Each number is 128 + 24 x the weight over its row's rms, rounded and kept within 0 to 255. Layers, rows and columns count from 0. Numbers have three digits each. The size before them is the row's rms in percent of the matrix's.

# up: layer 16 MLP up, 1024x256, rms 0.116, rows 541-593, columns 128-255
# down: layer 16 MLP down (transposed), 1024x256, rms 0.0398, rows 541-592, columns 128-255
up541 102:112181124135119105140113089113177109120138116152175103130112107156138136158104193092107144109137118068141127110141111158104106061133170149128150135130135154105115131150144146131134154160140124139138135156088127124110127139107139114105129132156143122102118125117148107134117136152137145133126136105131135125151147120188159116150114110082136094156103110142125170090096116134128133093138
down541 101:145109126083145098101137097148125149119139092108110160122121150115149101117104149106165163084144132117143112127109162116107123144107112139113142103165149108109092135166134109074085112166136128167137096142130122135121161158107149167150114112123159128076122097113126159104094152135149106127118121134157133094118105161099159120163091141129130149128101117177118075078164156151117117110170
up542 106:091101144142147110147109144126134112101142143134124111105138097130120091106190134081190149107142162109142098129177095207135148156185145096134092091133106144138102137121086133083135105122158108144141166075085077091116112092127111131137118127141138143142145109137119136140135069106113106136154108124112131143145125117142135120106159109129137136143123120125096128136173082145111125124121
down542 102:098089133101149114114141100095095084152138098145104155139150163129153125151097131117138114114070184112127099150110143134112127138168131109172130150090137075114113129142173134120124147134141128096153146159143155115096123161117125088160142108141111122146137130112099127126137132114116140152143145159135164197077123088127103139140132098136131125150161145140105145158173121117127133074081
up543 105:104138120078124137130163090131163142105167095124131139121169162103085162136130142167091080124114069087101148142086112133111140125106107154164126143147152127067099107142114118151124156147126093131168120152150186149120095124102136160130136174175120147124121119159127175091126151147081118168126152146137137095160135123144123134145115120151112076133151116128120158140120146140087126086148
down543 104:116185136170099122114163146064124179143110137154102128152140136107139164134151115107136168116154116141130156086052156109146092111121104113152127109135133080111087130166077127148126115131149122101161146115155141120136170119148084153154125166161120111120112141126115110137162074131139135102166185124136081165092107095112138142112123106073130141126117133142150126130156142148095172134100
up544 098:149120142101160110132106150141130107071130096165092083109109144142145159164140156142119137087101157148128172143081155112134123117102110132088132172141150135117130097147115102143089126105127149121157152128128109127117088113156122142104127132177138128169118112142095100163123105113119139156100156167144075174110140151152157128081167146156175162104112139114119124122159131107079103129126
down544 100:096104108164143064152132147173157150082139110162125171119096134158137120110170135132125098141148137141151135125145151118145143113106115147122088108168134129102140137128162153149104111136171122147112131114135138132092125104118139147132145103145137156109137125139133138089123112154117144114111147125122118110118094141110110144161135110173103097127148133142185110124191162108078129130096
up545 097:164100123158162135109195117160112180127105081141124130122132122135183090104066081135068147114141118115111123172141126122082076133138141102132133125129134090154099125194093134115103121089136129102095131163135099088125143096066082135127165159121134106153193126104097116149138157128131117102135146185138140108110101107109145130138166106142120171129146157179135109115135160147106140144134
down545 095:104103133124097100159139173090122075187143149152155146091160158168122186127114128130097122155137148130117147110129135122109122139114149128151158150152101102141150149092142128135163109166126105143126131118123130162194131134175147112165177105154139165138072118172109136094150138149096124152174119152092125132136111159174135147108156121114125085131124125095131107115127110145106121102141
up546 093:108111114130144091085127162153133108088097145115090122129147131117109139157138165151103109143125134119154162139071112175126158164094092123103161107151156098093147146116146161163130108099108112117146107143133152082109119101114103166088144131145102089119126148147100095153093121134142122112119097102114180176130150178106128111121135118113159077111139118112154122122108122119109167131120
down546 097:142114141105135141122136143100103167153121154147106108150123116097170109116115137120133144148159098145141143122087127124150121112131078105118135062130153147147131158085175107096120124127156142094123139146145088118110135091100163124123167143158161105131117130119154103123145133170145134149117145132113089173154172116098121148152092098083110115133118116127119104127150114093169166159121
up547 098:139130101106096121190152144096139079156129120089136172136113115094072114140146147118144154134112137156128150128117133130149145116118127190137124119144101150097118138116130136120111168145182152146125089132151133136104056151116132128124111117155111177138086102114109193096149149136132114057115136101143147139117136153092147102132151123139130108122114156158150144126135137128133115121137
down547 100:123138142130103135131112140125116069148181113148118131128110120151132140138111129107159160095130111098141130157118139130094127151146110135101138142100145121130167166127118149113156125097154103137151156183099094097129173135163085114155126080152142156140125138119128089134154128118161161101119085111177101117168113117128112112080118093132146131129144127135132102100086134168183104133084
up548 111:132138118162111127112099138094123150159151147157140148068100112155143112140117102105142083146084102123118154127110119100159168162126084117138112188111083118096113132151121099112090120134106130144169116148120126139157145159123120094089112140164154117172117138112104135103179122101130157112135134126143136105104116121130146129160152068127182108097158129106129181091106119158095137158155
down548 120:154128156144136126123108149122107121152119151153125118071135119111118126123128133131152093129110095117142121148121116093138129107128147127149113118164103122112168145126123111119092142138150143131149107146113133151128090139132121102151154152169051128163124092129090166108144161133137084126121104076183142084106148164117101138135103134107150140124182147158084172164105130107102100105114
up549 101:122147110162142153122118107126121105135127124125122105108161171132152140139127162087108120101180121090157115166125165143082128177105150130147105133100115136120110133147132094145137105122135097127134146148134136095128163132123161139080125109138162136156176096132115155118095114088102121136130131156090140118205102153093131121150138164096147130106105095166180146143069135106157117100126
down549 103:118100103148130132117108172156162150134135151165132113120153118178079143126158196157125145140110123121154113134143150116101093062135101147120084136165148075133136141130119173082129118136119084184151119105113164123141157163167078150121125165123159113139120096123092122109141100160132143127126160088152128142101077157117112125146093150130132122129121169159110090123121121110096143126106
up550 097:135118095120159120127161102120126114165121128135129137106102126127147115153124127127110114090090135114125138119147165122118123143120103107118148127142126120089142183108113105105139108146112140147114163098141152116113135161121126127113110186144077154164116146151089150130178205108102131134201118127094080117126154131187136101155113093131148069125143116089169176105079138147097123153121
down550 099:131173175120122091127137115113126143155106116152102155154154125118123098145114120166158142137144053136136098127078130112141153121159118155136101104109117111109099174127144082129137135067147148110124121095115160134135139120142128129118114107088107137114109148104094113179151098121131073094171145149110151136158127157089128113141138121112132101096121082145084122120170122080143128135144
up551 098:135126161128067144048140098173136114142142124144131158163143159105114130111185105121086116080119160084125142165129171149116134100130107137132158070135132096108117112118145121133130107131156122185152123159120184137134131126121127126119146102079129108103138122146153149141119160167129144147093161131071180143130118127138132126131145128168118142143161096122129153132112165125097135107141
down551 102:138113126124134118163113093128120091111109157116103090085128115082108128143109083081144142076095099096165161105075164108124122165130124162118182164107128103142093141122125137123122163123152138116129127120129082123109143136129176150164128104142123132138140177154084117110131153107114133167136119124142112185129113144153115119136148137107124149098104147103171133125162110103166176126141
up552 102:139123111126162092188158105135087124123151098121064184105133135151117087106151117126166104135096138105103105085060118108111129123138091127175120100125126147127133189135129150137101143147122088154130106117176125168110110172171104128099155135124109143145154133147154148096135123116114098156159132164165129146148116172119123114135115083158143123094145099121124097156142087120105141111147
down552 104:121124154126136141079105116111151153120149138123171120169129122113142147146148151182130134162132135154132117136118104172149076144139141140149091123086131155123095111133171120153125143113171164111089111104087161121108123075143118075121129100128110151166084088099168124185105149133095133099130074138144124111151132134101101141129116127117168135129167105106117121168110127152113127126106
up553 099:156125123151126151123133103159162135173129169134169151112081138073140141160138091090121107163108129072158122139143128106082089122121100140110122063132135113093116119070134146154158136125118139147131102060131144133157134118105158108096161147127089131155117110147133155104166137157070094116183146111115133130147149120091145114110143147139143141094118164124133143164123139144133133128116
down553 106:119104148112083130117099128156114149092157169141138150151165149128154149126127160113134135109148155156132154116124153141127159137155142147101132147102113117148147102148128099140109111100168121108105114086098125119159095134126153143135105131093147196134113102129142127148095140137130109136087190107126112115138126104055093098098137126119139170117118118102144151139120105123148166110146
up554 099:127130115143103149153135122161143134151137133127140078136138094096172105143125135130108161100144139111121126093109093136160109150105090115116151159192109137099096106098111116103095125118109127062153131064171164167132139141128136136137099117124160140142189133128102107118147173096116116101139180139161128124136133121126109146133133172134114093101149139117148139135147132065145143122096
down554 097:129161139114152143125099165146099134100113080111152108141126152098130115153122108131106143154134117162129167112116109123126103121134137162060118139162143149156121155071136110139117151144143120087119141162131157131151112141102107157158128067176144158109155157160115141124086117143155158092174121123103129158120119119143146099132137140139150130103107130122118150141169153131152168148145
up555 096:149114128099124120115161116115098135132138097168142126131112110089146097141108119101125167164159149163129146112153075110139074139117156140099153089155161103120114189153162159123100083170157115131124153140093125157096127135164117090113127152110113106130102104147138150161107164132095139121181100086093150164087145118136120118145132114142141102124145126101123099153118092157138136197098
down555 093:137133090146140072164101129138154104088115141127147133124118139135117132148101169119127090117145065123146145128120123114117141114098121078092099169114090112152142105141098101137138144096148119151144149112139155123143118140091123082120148098136128149178135153108126106098118137159130135146077154127127072097131145113117136070134147137106121137139134148129158127120110151128157112104105
up556 099:131103115133154152176112109103174119146177147153152135147144118102129091156105191120130133114091152163148109148097107107116136103112146126114213112113156138106137142130156138140138153090150183104113129143153141134138141101111102136120170132125133124076109135098128104188134126178160138119139126115142122125126126149114131130130131130136178140098128121127108143103096103096114142110134
down556 099:135162142109154136121103165104116108148139133135149146157152181138147109120127135143118148164156121148120084096140139161133121122142104134111106142105106137126120137170141145150095130078114108136090119111105141134085138142101111113108120103112130138134094144105133139133108129100125095115117112126132120093132153172162094153152128087169157111132145151128124119139117121155126115165139
up557 105:102137127117168122155118156130108125098149080147107152111118076157200143100108117162151137107136124114119144128140119141143147100171141131136129144139148137137169108144119104106143124145155127120136077134147092125114145135108144096130136123127116131119112153066083125154135123121134097130126095128147100154143111111124124152118115113139088140123123122120148147105151100155155096085147
down557 104:142121130115148124132093138123152102127136154124098099108132146119141107132134130085118120093132093109119151111092107122171129140186122156087117158102115115069146129120120111114131148163148142150136145162141112127120125141133123118118131134164104080141118099098149079165102094171165122148139125125112182094145121129126130147166163120159125152140056135152134092123131097142113116105125
up558 102:153140165123131117135165145135205140100119154167135110117180138172136153142091140151110103129113145117139163137126125173186130115136121109142147127147105098167130121087082132112125073119144163140112112146143080106103117105117113132126123102120100127151075108101123133130157152098130134154089132153130112125125129129124108133096158125114157094137130146084133160159084153105167126130106
down558 097:116137171153124170100128149083149131116156119112152141136098153149146129076144136141081128124126142109138126140108151111140182107110103101105131156143101154138054136178141080121088144150139128116115133132135080123157108086100123127112137134124141137133176114128126124157144118123137116099126117126109106087129142114121120106110126107111128106065127072107118119124117139166131122096131
up559 099:099103131099122139144152129139126124128132139130171131105113130174161142130144107137169066127152107111090138174093093174106100106151096083151175138102131133151103123136140116145082148134128115147185142110126108104098092133147131120096141162111172107145114128139121151118109179127122113129125152116144143091118126129144134137157119125136127148116097147149136108136117087189112127121103
down559 103:079101134161156136146140123125174144165121137101138124144119129096144110153107113155142105154122097135164118110116128114124135103085148127167115117095164126139159127096108116080120116094163138158118096118152112155141109130042117111119133092121073110099095157152169127094121137126122112147135170122122143162132137123128120145128107139158174106119133120152113153123157156067148111098082
up560 100:116096113120124096118152096103122085096128163081115084130105132159090157106123127152124087121122111120127150131145136107146116095109158105083110155151151105155128139139151146158128132195194078118127138130131089093092122129132149128105133106159158141125106172160141108106115131119149141089141135124154086152125117137135069122112134120170096131157146134080143145121089144107131128109107
down560 105:127104109156109188142110144130131116124111134096166128121115128124142110174147146133092161139170107104090140150105185082131135102149090129160162108142119146130085118094124146145112176101115120119132167131117123095117153147112124105132132131092153076142144124159089135130181118115124116154143129113096138117159130163077171090111126126122172127119122132126084128144152093101108126142113
up561 104:132135111093128138145113116105133128120163153189147126181112150152131131137086121101162133124147131113132088201114099118136152131119066120155159120154133142118124156118157159116120125124109137113145103123120123127127108102147105098076124107101138112173165169138103133122144159085151137147118162101112184143162115137125124120119156083127109101107113136163181092189167147122138092106129
down561 094:126081163105115134100124096090139123146108151121114165123164140115090095117107163128122129135150129131108115081125166143142102131141172112145110101122132133131129122131089106146146127142155132113120103117145158135140138214159086117126124112098167135163186113106129179126124128125106106153105121134132165095121156134116135128126128110118164143189166101115124133126126121157119145131137
up562 104:124101109137136112114146140130138136146114132175160140125111132124147106094147113103119122132135094102152109122159134118099095114174124110157086154146179139122135150155060119126138115143141122135123131112110157132119149159152098172086105156100126173127178135156115140094132116158125149125161185163093127170119133108121148096144121190143150126097097143163110106124130139095127108137087
down562 103:138121164122141128134123120146118128106133121069164154133110108132131087155160147129129153174112128109107165125165105123145127105109172125150150148109144103130137160115161130146135124134192126118081153162144142160121115107103142120100130141132174116137150129086137102192094085107125140157126099127185137134124116127146126114173135121095095130167128083133123118121161148093144129121149
up563 099:123100103113138081142154100109116118122167113099130134139140142136140131180154131162123122121146095140118124109099118163176142154150147145113099122090103137166132098132128124070132131127128131155198118116142133144125140081144147138108125128137143139163183126128117175122113129108123136047129131161108132107104101117104153141115183119123116108126156104133109095161154154117162142140166
down563 097:158106122143107139121172144083146121133131174175142177148140113152111149137126120153117115130078146132156067138107117089140172164142101109091131152151114100093160111133130132128157126106121150088112152135094140106136124114129089129107130157076137134149138105120112144126064167155105124144104118132126165111149116124144153162114098135160143119119127114142121115165066151136112131133142
up564 100:119153125125115146149127106138129108172105078146102135099087159156083113150152145132098122151095070159161185190143132130148131122136153111107182139167112102156121155138091165133139152127115139092130098117111125146082122127126143107102078137088157109114113169077110100128118165168117121096145190132120112133118097123150133153133140146101153115127115105094117099143130099168127073124150
down564 098:124140104141139114099147127118108135121107078130130136140115109111155128140151095127147124097100138149072111088185159126113146121128128114100105104139110115171127121158142090126117103096160096116118154115154105156154185134150100140104090127126136102128086092154109131165121069142140130111116112155154142104135095131120120153136110149137160134137101127127084149102131142123137129123105
up565 092:106089157135116108094099131149155112088140133146078097077162117113115160139159115104134149168159123133121110087166106143118190135143109136100094079157133110100101157156160122133141153137133137117127145121155131164081143105149087134125140126134159141120109146154164087153133109149170142172121093134102113136107160137136159152101122135122145094109146169122109067125113109137152085127126
down565 096:152146141120148154121162095140135115123123127172154105117120159124122111099124137168132117120144153164106149164148110143157109116122106075119147149145137102111126088138101120170130113152126156135136088111126128100129112117160147103135130072055109145132149159112154143078143156147147160123147120112105150120160139108083094087103081123126118131102137069129163112124164089158121191134141
up566 093:110116113124156148107101110129110122113083124140119092176126169149139082114087141150149128111112130162120143149178130106105124147102122158130114151096152160138122137099095156115135075179132099151099117146164116137171185126130140124151149122118069197097101123150142103122136186131104113066126151093164072158134109133106140105155140139088119146125154159130111122107139120136102083179129
down566 098:154102139154125142127147114130144132118169157143126122063151074123110182107112140131080123144110102117130132116107125126106117082162154133105153076150086105097109138163144146132132159090095123079091146110090119129147035137133147128107140131117125107122148120162099143119090105137117114141141127166082147117121123130147123123109132141119118095115160127134177141128158142152153142145108
up567 105:119125101153147134148104125117132087144166160137131167077118160112102134144162151157149109115127171129094124103134154092123138138082164104117115066139116118151121106138159138092118149157133155101097146117128183120140129095110108111126168130125128174167117131128108142146124098134152124101131143109155123147110135108182121102122147140125147111131178078123127135187097125097160122118134
down567 100:119134137099160140115188142164154157172077123083094154111161132109169144147119149154110110146132130102088160143134158152091123116130121124131101141092163147135128115128109126149137100154157211102135133151112118130119124127124121091153112085146091104116091096125116140150153137126104141140113138110157143119120124140087150129109092134136127135132091144140126138130126122099116138178103
up568 102:125148113106105095149127085125154158133113128096146139135151088119112156119107120116142158152131132095106168150112103089174102109104111127103107107114141110170096128134115126163148185113136115147146157150127099133117152142119122137089077099114152150138121175127136089134126124131155150111155128119107127130137091128059172092139122136129069092131079120125104146126170097102135144132120
down568 100:106130144113095137121151128123099147109120157130112128118146176141133141134142166107101127135114099104147137101116134115081146137120151123101166119180141098149108125134074122111121139122109127091152140157124157149141108142141170104172161152166159122108145138099091133090150121107087119147140104138134142175064121132148114154142138100103090152131138112114114123097096108135152144067164
up569 104:089125161136097153095129137116133112131165160123110108171141110147157106147114104141127085083143132122172122117156123107116095087126141099171162147111151160126139097098115103125085119157112159158099166092175111132124111127150120161150089141133101135120143127099153170147133131100149144165122149117116123140139112155133116110129169105103137073119122154150166095112134095177134143121116
down569 100:103093162163157089156157144129128150130102154125143112100064127111130153116114138123115129106142120088132118135121102158154154138174095142084145099127150120147109106089140143119161147101121123118106130134173110087130131105144112142110128100117106121162143096122060135105167120129143136098135145138147175121127128143117127152138171117153142099117162115134077134132174134104147123120119
up570 098:140146146127147165115153085138166134154108139108140146132119163148121144171103120122104123120145135117148108162123092101158139091090122121082138122097100137109116123138134126138122091138159138142089074121093127136116139109138111106094201187143146134152092139137110099141134143116115083138151116162153117142161110113143120153162147136153141163087118095144144098108125156125119109123153
down570 102:170122204106084099113149113092116120147118133134119123136116098080124132122129119093149139147132155090134136136105097084140126113127104141119121127121136104143139126151081091165106117137097146136151107148148123146088085137135135144121136128140104124110164102144145174151128146129130180141129134138100081159153086100155137106143100130124187163147137106158084106056159112142164146131159
up571 099:123097143182137114144197164108156121120120147103125159136106147140124087157116124126129150124085049181096146152134135121164160136128102128131159142129133112131104121116141097156141123107126104116134120080159151128113140113110095133095125121114120159135106143157123151121179150137179129142137107126150128124124166102116132119134129102116115108126138130152117107130111101126105136099112
down571 102:147177115140153135131074087122112156136135094211118103078132124115118165080117140113108107119078200120126126122117158155139104135126144152148159122123124163108159108157110122118108112168111123135127123149102110150094115084162133141195115132134111118147120117142154075131079151135075137140126121163125120144150111146121094112109142143134108081108120111160121126113131105136129136149112
up572 090:126099103146140118131136081122170131169142153104099142098110125126071091131107131124093149139119112101117126118094151155160152133162135138086141143153124144161131165164165151155113115124113149142151123116102136128086116130134082112086084139142125122174134155147185121136139160105129102088114133096139106152116103112095132183136086180078147108158144107105126142156098152083118117129104
down572 095:128136107114172129149128126176128102145107111106105135139164109115172171152134123113129119152162116153165091131126096112108099139101091176132089170147100113123145133157140130112125129152102103109116103144123138115182147084144141134119181102132206130114112113124122115103149127148151121155155102111110122107141108146148147093107069135116091130102128111124135107125162126146103169138170
up573 097:165125138080139135114100126128107125104104128156135150177131116095160100133067123125109104137109169131116141171103092161156083098089137138124110117093143128123105146168118129145075127128162122102134137158158109095137150150153173125139175138131140099145107104134135161139128142168170143144124101149148115171134141159138132118098131103135106150141118125119168133138103149129138126140173
down573 098:118123118165095123129127096125121128124104132169118138152122109146165117130088143131091136157106097121154117167142154153156142162161073123125099165118115112134139126120129154132132136111153141104177126089118151108117166130109077121147117174133094122172116100096123123133140104143147131127171150131081125115119111141166132113111126103141153102155085132160080129134116126138094184120101
up574 102:112112123141133149103125121197169169105132132130139120133149156141147111115133092113134108129100102165185124135143109138129087123100138092096098095141153132106113165163138152138121183097139149126168097097125150146076158112109186123138142158148120142115089095118159151142152128151144121121134097135184100144162103130092155106133128111145136141164103144115111137116077115153149125137178
down574 100:135085132116157123173117125106073142122121092057093121109127107113129164143079171130137110159117102096107159139092078122117077158174113094142127147109088140139135106101095144155122137156094173127128112160115120096143147168168127128135118124122133119138167115141125120118133094130127098117064154138128162108131103134143092175105196110139128114169128119138145144138144112108103116127143
up575 098:115132103174138114166134145140129156131180093118125151158109110080112161112116133106127066136146105099168144135136144129144104080172120144113117178126166127138104149135108132106122156141138157130154128139138165135104083124153150120131087139108148110137135141152148152078177121119131137149130120140111112095106108133129148114124124147085112118142119101120153167131114111091155147149142
down575 096:099158130134153134156118074133137165131118109144079164123115128158165128095159116134131160131130152139125099122117116116141117096156127106128112149094158153160115138149139128116102128092120078131093157103124119090163176147165143180117096138129105153149151103091133163163149109108136126147137126066178168119102133100136135147138118151147108131088134162161143133093116148165125110083124
up576 100:157150105141108123141160171124116124136140184109141157077139117145105073111127108106112131163134155080143131136100140160109133114143139118096102075154163129129135109162114135127130094127153173123114121151135120119162114128131134117073177144161114104135136128182136118155162130170075106121131159120099092143193137140090130123105181086165096105146130110112162129113131102123130123099122
down576 097:071157147106152127119120106116152175154107111147160157140123122115087140097139099124157130105079121142094175158137108119136112146110122125141116113156122102131099101145166138102094191119089118143163128157100133150089141166147113133126114153117188132136145117149112147165109130127118182128127118138123152074121099137169100097100120148115146159160165128135125152148122124136167140156112
up577 106:126119114153147152133149099116126114145102101132150162098136130138119109107103138170107197127088115134157113097115125094135104158132117118122181155125156135146129136137138161130107119113165108087108125124148124140138112129124115121117105153116081175122106091134136108195134139095139145112144115150123090159088060113160109133091109140140111134139138130160061097126109107166154075102115
down577 102:127166148154138154136142160119102129145153142124093131150134142114162161087121122100146150124077120133176122105105109096161131127138109149112124146111125154108149116104129130119148118115113120110152130126140133143116151139120111131162143085140108159125114123144088117151154138150121127170132108142145168166123095120132147146128128170094149139128102165151131128122163100177108092101132
up578 103:123132150113118163094117108111109142112147158120177143145096136106094108187103099122161159103148083112129114118117146128157112096103137142147190163095118163134134131140167188156143116129124126123138129106097145100108126089114103114137109155121117110130165132162150107147137129086129122114134151126126125107063154163135133105153110154156140115132130123142128166116140117097117105119133
down578 100:130142095135128101152160126139080076135132119136160149123107132122143114119101126149126123127120130169138128142112140157137158142093139180147073107166117088120149100129121113123125111111148097133114135100125133110114111130129162072128094113134114123115094118108121168161144112134156116167165112145110122123170093137142100094113144091128135112101109142184149115179131115151128181115113
up579 096:156146102146151110123083100158117118116143115161124109126125132094156087115121106128144103132117084105125136085120158150137141138133143148129092124078130119117124123144082101147110136041079159122127113075092154169094095119162101125115119138118156112097146172131132116146168163122138108122137138122166155122114171155114067143141104128101125114174160138132155157156146145146143133112102
down579 095:109120119136119145162144147151170145145133135160151092166159143142122139120116145107119157147118144120068136109129132165151088121116103133106151137150135151165151111117101138136164138123122111130111095174139145098127157098083133127162125105119136143167128122152110129156165069157107112158124107082116167111140131109168129126141173102124123116119095128150125096102143136098104167129077
up580 095:075155167129114129123139082122163112154106187129118102107143099123121134111139137156105090122140094146130091132065138094103158126078147166111134134127122177105142175144071131180156137135118100128105126137106100145102120137163108133113129133132148103131163116113167120131123144162122144128120161085115153168146142113183108132144154131108126114139113152092167148130134117110133129129142
down580 093:180090115143112160125110104136106143138137136159128173159129146074123132091163148131152163149150116123135079149093097127128104124173134145138129101125111144129112132135158156133118112143128181124166162109123144127119095160152135152119151109116136097181123122128143126127167095092115089134125152118136108107125124123126119109122136137116111112111134166101080079088125143134142196152136
up581 100:095128136120157113114124125122158127116125145093067127147124183171143118164129137162112156135121151133175128173120133125105108123104114139118162138096117100114167115122094119105117179120116072140139141134123157098117155120133098141133112114167099080154134141128116168136141109090090117105154123103111099114102168154134128146144098128095149073071149155149099125137157141142118106118146
down581 098:055111115106119084120174169124138140109142148116175157117147134101162119144127144131185143155107137135122093122127160096096156142106177134143158119105149152116144141100109130112122162113109117085097133124069155111125127111121176134076154105141071152119130133120095166094144142111114137073096142147118126111179126099151139130141134109128121069116174152117115139123125092108159127097109
up582 109:160178138059127122139140122138126111175137140133108175111123104099125138119117129117113124097131102145120170114145087166109111119130099112109104177140097135147095133142126172121145131105169132143129177138133127164099126120188099080132103127139093114173113119084090137165139126153143114140125131174157129153136139125166115149128144113112096115131126154141127156145134109110100134115190
down582 109:111093170164126129137164162097121111150159106160104120123105132092133111170116131151104103118162092175124155119138114130170159150122123137155119139150141129117097164105153139167126107118127104135141126145131111121138139133111108154178156112141038159145121099120103150105100156132125078136115138178151124126134127122098154137141128127128099159164168108140124138134112119094110140100136
up583 097:084119122116116126151102095160151100154120147188145129120106111102163125108136109119171112100133136147138117118104114126118121144137123141169134136098151132136133086127147138136138098168173114121155156093123131118099096115168130108121136116150134145082133131076124151155159096145147131179140139103176110147113166116096165132125137102142112121097117102091134115161086131136159139142073
down583 098:143127112086135097142131158131114128116135189093170100120125142103124113130104096117141118143071121102112103119104090137148108142086115099107108162166118126140167142122141154117142087148153106135142109127156122102127169148149142115158110093157154165114143107158166108106177124137160108122174102096149118140146137133108073121115145103120093118093127137119126149126120073142110131121176
up584 100:137108086127103156106167154150098164132148119174162089159139115120102146158098140148129146132145139121137150108139130181130108124128079131110150112130149110132128122160073125106129085145136082143074109097123170120129094139139105104132118143151168135161114055103140143154117169147147101092153085141148153123096081163140126084152133087141147112077103116097164114123108139143140145130142
down584 097:104089163138139158127112109126125094075135132185111159138134136138122116125108119096125167133142116127147135110120157082136144141117159150122104102121135103135120127087155125134125136176128092106096125121142107131124142124126119150112166137138136140105125116135088134152112099078196134167110109104172143122106095112140132116131132112117119179112143116175118139139129123118134146194099
up585 102:112140125167111136099165147157108095115124117128126134119128150074119074142173142125128132101142164131122104140148122087141100185140145116100119100128130129111112122138173090124114151125120129157136111100149137103128143143183100106144106130123116117157141125085107121102162173105077158124118120145115140133150109138082169110129176150137130116131109121144180150108128149133153088119116
down585 105:116141104159152157132167100175149127081098106141118143127081085098157159169144116160107094101168142142130144171143157079082102143136131145101170133137127156112107165144095136109128138140151093175129118112129116098132107138134117127161146160124177150129142136148127151112149127117081136135135135115151134126158109136150125136107111139161119122151112123138126146091131139109166114142184
up586 111:135139101100148146164166113099089107128111123134187178127126114115155180141122124135126159122136129083111137129080108145140113147115138121126144154167117130114150106126093134130112107098110146132134149110073107145148119143148121124131153128146166163124135079142131128114127096111142119138129111114120114140141116078107142116074107133122113119118161155122128098136146145137116149103103
down586 097:114162071169151132126101177126142133125124135146107120169135160145115148123131137161121157159133114137094102111150082141151131138122128124131149118116091128116133108111122096108156126102154114150109127149093090096147164104156141136115121115122146155140124092136159098128099171108165119147134082139125131123143133085154152158099072139166069130105116130151147112158095126107098163161160
up587 101:158088114116103164126108152139122146141143128126143141152137103155095132169109171079147146175137115145134132128113105124152115103152145114132174047132158099106123177114096132102114097109137117144138135137127147108100132129132112130129123160127106161167110188127156097152130133149169136124161144108098128131159112096111082092134109115144101166113119093084166150115114102092137103160123
down587 103:145096099144141076122137128111110172125144092104120118151161160133109147122147149107155123176114126171101116131119160176132152135088148146109125084120126174136157172122096099135121132106142114158111140160171120125138132112153110178175116127097075137148136179142080111150093131141114145150161146094094151127130134104154112070113099158148087102121140124130142180160130112125107111134130
up588 100:113105130119139083113079131085128176082158125170105135106141083115149166133106120121112151100188102124125126115127057093128115126125120123163120128136103131102104119087142108126095091127123149093182113088125131151125097097147140151118119137136180121158078095144137117089089128157130140148131149160129147111130128126163167113137114122150129135165112156090152146173132094132159138122156
down588 098:126127142108118085120124132091140129156163138135101098112139099132099153125080095102126133161186146137166164101106099156117121143132151130129121142094121175129144111128094126140117154109132156154105120160084157116137157092099128132150124135134125135081146163121109128070165073116147120129078107080106121141152165141149168113110136138109070118158119134109108138130099093117124092132079
up589 107:099110152157137124125102173086158097123125100103052143134140138102101143166107102148116131128106122143146159119104125130138156145156128120139078120109116110133115113113122146131098126105141143126154086167127149103146165126127140140123166108136123170142157144130175129106124112144140062108155140147159111124140088171157149157194157123117137106151091126138150128159121128130114126079150
down589 098:096073094120143111124170129124097116131127162125124147144159155122142123133153094147079104125131145109146138159139143124136158073134061162098129129151125096118121130086162115100097126086104141140142167125141139125134156126131105132148084117146107143089105130106140140171124192180120144081105108113087115125159114133129151134117125140106150128143157161093119146122162131123101139140128
up590 098:112127133152160112125139123133170175136050138127094075138133126147155122172134124152117124177101137156139113160128114115148097142134130132158148158160109164120145138119072117135116092105105120126100115099118145157088136151161146118108118124110118149132137181136106106134149111107132148087150124138109098134134140109122087119121101187151146115130145115085120107099148159112132116154144
down590 102:118106087154107101104125151110143153108116133147141107153149147139122076106159135186111158122150168138132137121159160124146102131113176097097127150127095155144164103158125138160142113070103144143193110130182101150139128149120106123169090109150107097105111134155110135083120173146144097126111160140182119130148131134110107162112121175123135081096161114124119125154132117159112115110108
up591 102:119108114108137104138146133114109136128141111130115127130077119123121125128122137134135091098127090163142166104129174149124119134154145133142143145148112141130117166135128129106104118127112146116126084100112112155119140139106102107093134105099117128158150121156123136163143136116133189145123102120159122112131172155109139129114121145122157119154120089130107146139136153128119179174145
down591 112:135113103144144103113131134159137107077119127143104166128120099113119160142169112148144132119104155123169101137137131131094104121147104161172137102144176127138091163108155138159097089121141124127088144091124107114158102122114156135125134142134150100125118153124134169170143158122160131150140107076099127131126171104133174119139140135128123140147082103133134103138120135126146151129127
up592 101:162111153127120124153106139166179111137097130138128143135129131106143177131109147119175141141168105166178148084114101139115108153142127177122108110134089132146104135139098134124137103135142183130124149098164122113122101117116121107131108179163129102102134148131124091161161124079103111146136121121108160158124087100147112134084106140105098142117163131131106154128096117130119123140153
down592 106:092134144112116135109140124147118136102129131138111157128171140072121139150127107166149173124110115113120152139132107149093137146156160114131129115130145151144117121153171128135146157088138106108117129132112129108165127107130059168109159088150093129106144121128113118120126178174090160121170179140134085158108130078091137112144090152146126103109150150120113147109162127139093098120107
up593 101:144146142070141184152124114137126104137120136171133110116140103106092127075117108127106108168120101130122158089151119141172127149139172121141107115123117147126123139135154138166114116131134153137123131137160112134110076117129133092128105114094125097128104180118085099145146094148137143122130108096143150156117151164115131132106139105107085091089123086124103140145111097163143136103138